Weights of a small transformer language model.
Size: 13 layers, width 64, 2 heads of 32, MLP 256 GELU, vocabulary 512, 0.788M parameters.
Architecture: no biases in attention or MLP, local attention windows, a norm on each head, value embeddings.
Training: a variant of Adam for these matrices, 9587 steps.
Each number is 500 + 25 x the weight over its row's rms, rounded and kept within 0 to 999. Layers, rows and columns count from 0. Numbers have three digits each. The size before them is the row's rms in percent of the matrix's.

# layer 9 attention output, 64x64, rms 0.231, rows 0-63, columns 0-63
117:470507505509512483550546456528526491532479499522481465510511504452528476533468494501547504564485502493471486489513501466516466501476471504457523483478500465512474479500477533479504477519512505
076:520503450500496468478495492505544495539474503520501491468512480493478510513449488482491450485543516534489535467511515451482524481475497498503505533517454536524483481507481472533523453505507531
093:486513508535465514501488553473486526489516505482500534526529491497508457512526475461494507511482458526496494479465480477496531557482520471489473513455478496514522540506519487457501487528558506
117:470520473472483427490475498504490484448490498500521488483494485495510464518486509495452474461494459481513476546494498521446516498540512482481515493493532545471509525499490517512472539506465501
102:520479535488539499455444477508531508520492503513506492509499483495500475489498529454477531505537465472497453517478510508506487446469507489480487489495509569490535542503511521512456481500479488
103:497476507495470517504541524463528534503517500483466480449531510559503452540451511521508499494497519518519523505516488510524461519465482515486539481523536467503456496499520492509527463512484487
101:495503498518484484508524481491511515503540501497517474490536510539523509454465447495508513549495544510537526514473469487521528488515502493459487478533481485485503510506513423523450470504491479
104:504461525548469510529511566517509461495535499505511531488540549533526489522526530511499508505467516522495454497509499517532510522475492450528479489509480502496492501502505539542482525522473494
092:530485540471479487518513553512521508511498503477506518506490507547500516492471517547478543511471494467539463512531481529466477529458521457519520546513476503513513462500503493535512509489469474
092:449483476511509526497501489477463494517503499464502470561496517528515482532543493517502509485480500473551530512529488484466532524532524472441521518488504501470487514499556515508527482507511525
090:530509530490497562535512490490560484543474496519504485527500516496525498529504513475493490486556456528487478500504498520485523473483519482496506445459503504475512516498487502508475522548468454
088:523439510529505549499522508463536498474531501491523510530486505476571496478480498507526509517465489505519459525515465463473507484456506501465523535497490510487524487501477499547503495531481493
096:468505539520504520507493478497527510516518500521484498530499539502504489533529499495538551501501449459534509484514441510492503483505506464503531478503462523505437553502521505490465515507539519
106:504498475483462534487491514487496512517534502529515502480457500496523479498461548520478455512490491443591528489490498483501495500496523475464525498502495477514538503501524529495537471503525480
108:516496475527519496510490495533510484542513501527515514491479577536517447488503498483488492454502502498472507505508556487524484438469522496513486463550520523532514504501488504528479517475485488
107:526497528516519455452493478531517466456463500497524505494537515470504473493488506520490533485491453431495461480515511484506478476503513489524472452497457541499500509501484492539493502476494522
098:552524514515501485532481523525499433523483496514498509505482533497484487505493495519511508483553494515501494482466467498483526544496547456537484505509494501524533536500445485485505559492520497
092:465527481482515503480495496441493534552471501515515466519475513519502464514468432533549504491493486543479493487473524528464512497463528498514488512487504508543501508499457486514508525488490481
103:494482486499504447470517529507481523517490501562511508505506484519494532551505466522535472500484557478477511515480508485488502501513541460471446489515503515506568492504498492477532501471492524
089:547493500477506496528531518474510484499495496504499584483534489503507487517462497525466528506522498517516500504506495492543466475480485535480536534460505503481500462498495552550502488515485544
118:471480501491491504529514485493481524507467502490473488538572483515510517489485513506517443524476474531477518467546490450524502510500467523530481527455499491468461495501533513489493504525546496
078:487492471501466509448489443521547525522461497531497493521510528536500530532523500470491492488537505482510509462511508513537500490511491498522494516511460535477497512501508464538495517568510464
086:471555506484497511490441478467503487514497498502516494526498506492534494514532485508510528480465505458477511507485512561420498481486525464511484471476519498464541512496502527497511523477495467
103:484575520488487494526492491508487491483512499500486453481489466508468517545505482507524485473550494483471529506477496514505536508503488531462463455492533501476506500501473455536462512541517481
104:502452510541547469484501506490571486522479499488497496520477524514520470551486514482534530481477479508477523503538488514536510465511502492472541457506523512484492510500515462534478535519480505
083:533525537507486529461497542555491495488542503498527519500466500512483447488535517508518500491493503503478526526525463507484514503482461495487504521540466485500488500502488468485442504528523437
087:490477438494495529517548490541509504497497499519454501468533483485511546532497532497503466520506536533487503510532473485515463501516519497474514508511472489497501454500540558476521477471498532
096:547552505426460508489501457510528483507488502491516485512543546518476480510462490499530515519500493508502506469550516510514487529513526518516472487489470471474522458498527509514540514512491503
105:478534506509510531490506541493464502485524500480511521497513484459493459517533469500490558508469538513444492520470504479487517526560531486489481503490482436489507476500501499488538502506519463
106:511475494521538503502491504506460476481532504473509498482511492476489509503499465479565523493506517524475526536484458496490528473558511448513475453493503499507505512503480467489456492444488462
093:489474475508493548462522497463529536444493501499491508498514498495504487514573463467489549521509500510533484471475512508488530510461540501520494466541476485532497548503493498519512505485486486
094:490485522514505500494521473506499498484483504501487456476446495483506525439505487521504486488487469554482502507484496521564487477492471481479512474449513458544462523505492475483526514476478543
104:526499527479499497533514520454452479537515501495519514552463509514495514485459510513468493524500509509470515510488538503473504473491511543537481478464562482462528502504511478529542526484495524
092:472522479509507478499481508437471517513454498476470455519505488483534478442543485532509450550454508499488482510494522502500495521518505524475481508520493506540489508499482508466484484516526465
107:451471496531507505524491533515489496515492498461478462497462480508500479486478524482500510517469484510470523490520491512504491486421528500461517484517522467574469538497485488507502535500529480
095:511502488459487512532490484466494492449553501459513507462481496554503496515485545470547491520482530521488524502504514524478468484505516523499505481539509539475516466500493450473527485536487498
107:521524446466524494473502467497501462495485496467513504499510513491530465528498552504497507507503511511490450477548539488515547532492485523504456516494426519501481509498525498510491493480498455
110:522479502537501487501505489483520472512505495466517505468501513492478496497481554449516523529484531450487502473518505577510456463464504509493547497492458505506515486498483484549486467522504491
108:521503531458540525508548524494543507487492503468516493458495493527491491497432470526522528463503516484472500487520524532458497545500491537487496537508489515488487508500515454523509455490519505
088:476520512481473512495529474503490472452515503492506467510449478463462514496480514497435510481508447498505511534495476510481513463471470504445477498482544494530482518503525453473485495502517493
090:457497534561499492541468487495474504535517501482527514515514528465508509489493515520467522500505519462523465499513494504476496542473495506515507479540473519470498522500514483454572520504482460
100:511485479499492486464543503461470460487442498514463461492514490462454499537491465543500486494525498513471508492549507495501484455516482500545492546514491507505467461501527516496492496510484529
105:469498453489481523471529507498507563515504498502471486516493479543506460517532505471465480523492515468478523501490490505462494494489475546487497519535462515466517513495482475503443440508503486
087:497520508488423483499519495525489497497497499499496471480498556524467487458502483537462493487541518522494528560528486470488468472508484506515529541541543502482477471500517487494496475511481503
111:521535505518482467506476511475533530483510498498486456470467527530521436508516466476487487482482472510474506491545500512453485501514544480502527545483497511525469461498525496529548514515501512
100:520462521501544500466476503543499493504486503469506505503460537531438510480477499521513499468539513480496478526466470518510499550518513477472443495506499505493503545504482465467502531478514474
080:498494497489500490529516508496489475478513506471500507489482493471446514511511478502491488501508499525459454498480472534487479518489446469540497488426460477450508452506518494512505471532461531
109:501479468542511499507476525513477467521516499525477531465530530474527554512508500497514556515512485471474476496522512511503505472506519478491546460540473510555467477499494506477487535540495515
106:510534485433497519537448479531441531511515502462533529501525499511495511512537524529503502478469481489494476529523483478459529485521524491496515506488471495472520468502506448496506511532486491
085:547494531525578444516517537467497446492522501513510513498528521487493483513496509468481510491496491513526510503499533459529499521499509494491462503523513476507532500497495457503485474492456449
094:512517512516534502524483493452500515523510500498506488517431506503518459475523480451455497509529499508491539495484518521490495498507530519458479533471514548495553499501484520507506459445504476
095:517495492491518508530514512538514466530467498509508495479486513504507532541502534545496511465502482534472465518479454522478496486457491450570485534479494473542471517498483500518508526470482491
171:480489486501463528519514457474490496489499499445478453485483544509495501483503516548539527554483472484463510488546495502505506474487466541494510479511487481525460473501519490471503504539525528
091:533515520489510538476460507503484475467516501500490561486486516435448478497509526484486480471533525478505458494511501471512484529492535478476499513526497532515470514501507494471546470483473532
097:512530520494509500554556529482520506521506502505511510529539469502568488492507483515463499494458514531489526494495480514516476474514529477505508512458526459511513524504556530479489460471509512
101:539497494526478463484511496474534464468463502473504515497499515508478501461479484496446479494526456487483504494485486563511475491522514498536531505527494517530490503503491518431510526547526522
123:469492496485473481487462484510506528481495498482497488481500534548448533480512469495516517476543514500500475516541533455503535492507512508463527533551496535510501473500485513528495545553497520
094:506529526479432516469520497518479526479495504502481481465516517484488485520506524522537488505531553519497480516490534454503522537492526535497500461490497500485526448504455494504532520514503552
105:450468490508498511476574524495507490484446501457506505540486472476469476547497469487490514516484483508510552470524476488521509524521490506526506506486500475468464506503502537497492538491540493
080:521479517498480476505507544454501471554451499543475507545476518514511525523512507506494541506473483493442502498497492518459495519519525475491534505520463501518513509499463469446509491498487469
106:463509519540514471515485496516534453508465497478494491534468497485450524500467495513463504515522515463503523481475517534510470498588518464500555485497505488491510508495524505483511468494507497
102:472513470509464494457503493529493526520542500506499495470498510507511527525512502483495490513499504523512538503534456525504516494509513508490543470454495499511479466498537463472523511487538594
088:496478485556508526473501534471495477477560498496526491547495458523513505480489485510511454535485470473503475507522510488462521513493487459537518539485521525490489554496517508505469523493479472
084:505534539503465479458496532461507552481529500486475487501529478514491489535507494470490456474449535472516513475488466494558471527511492476524470527509485487492507514497489493517470457515525502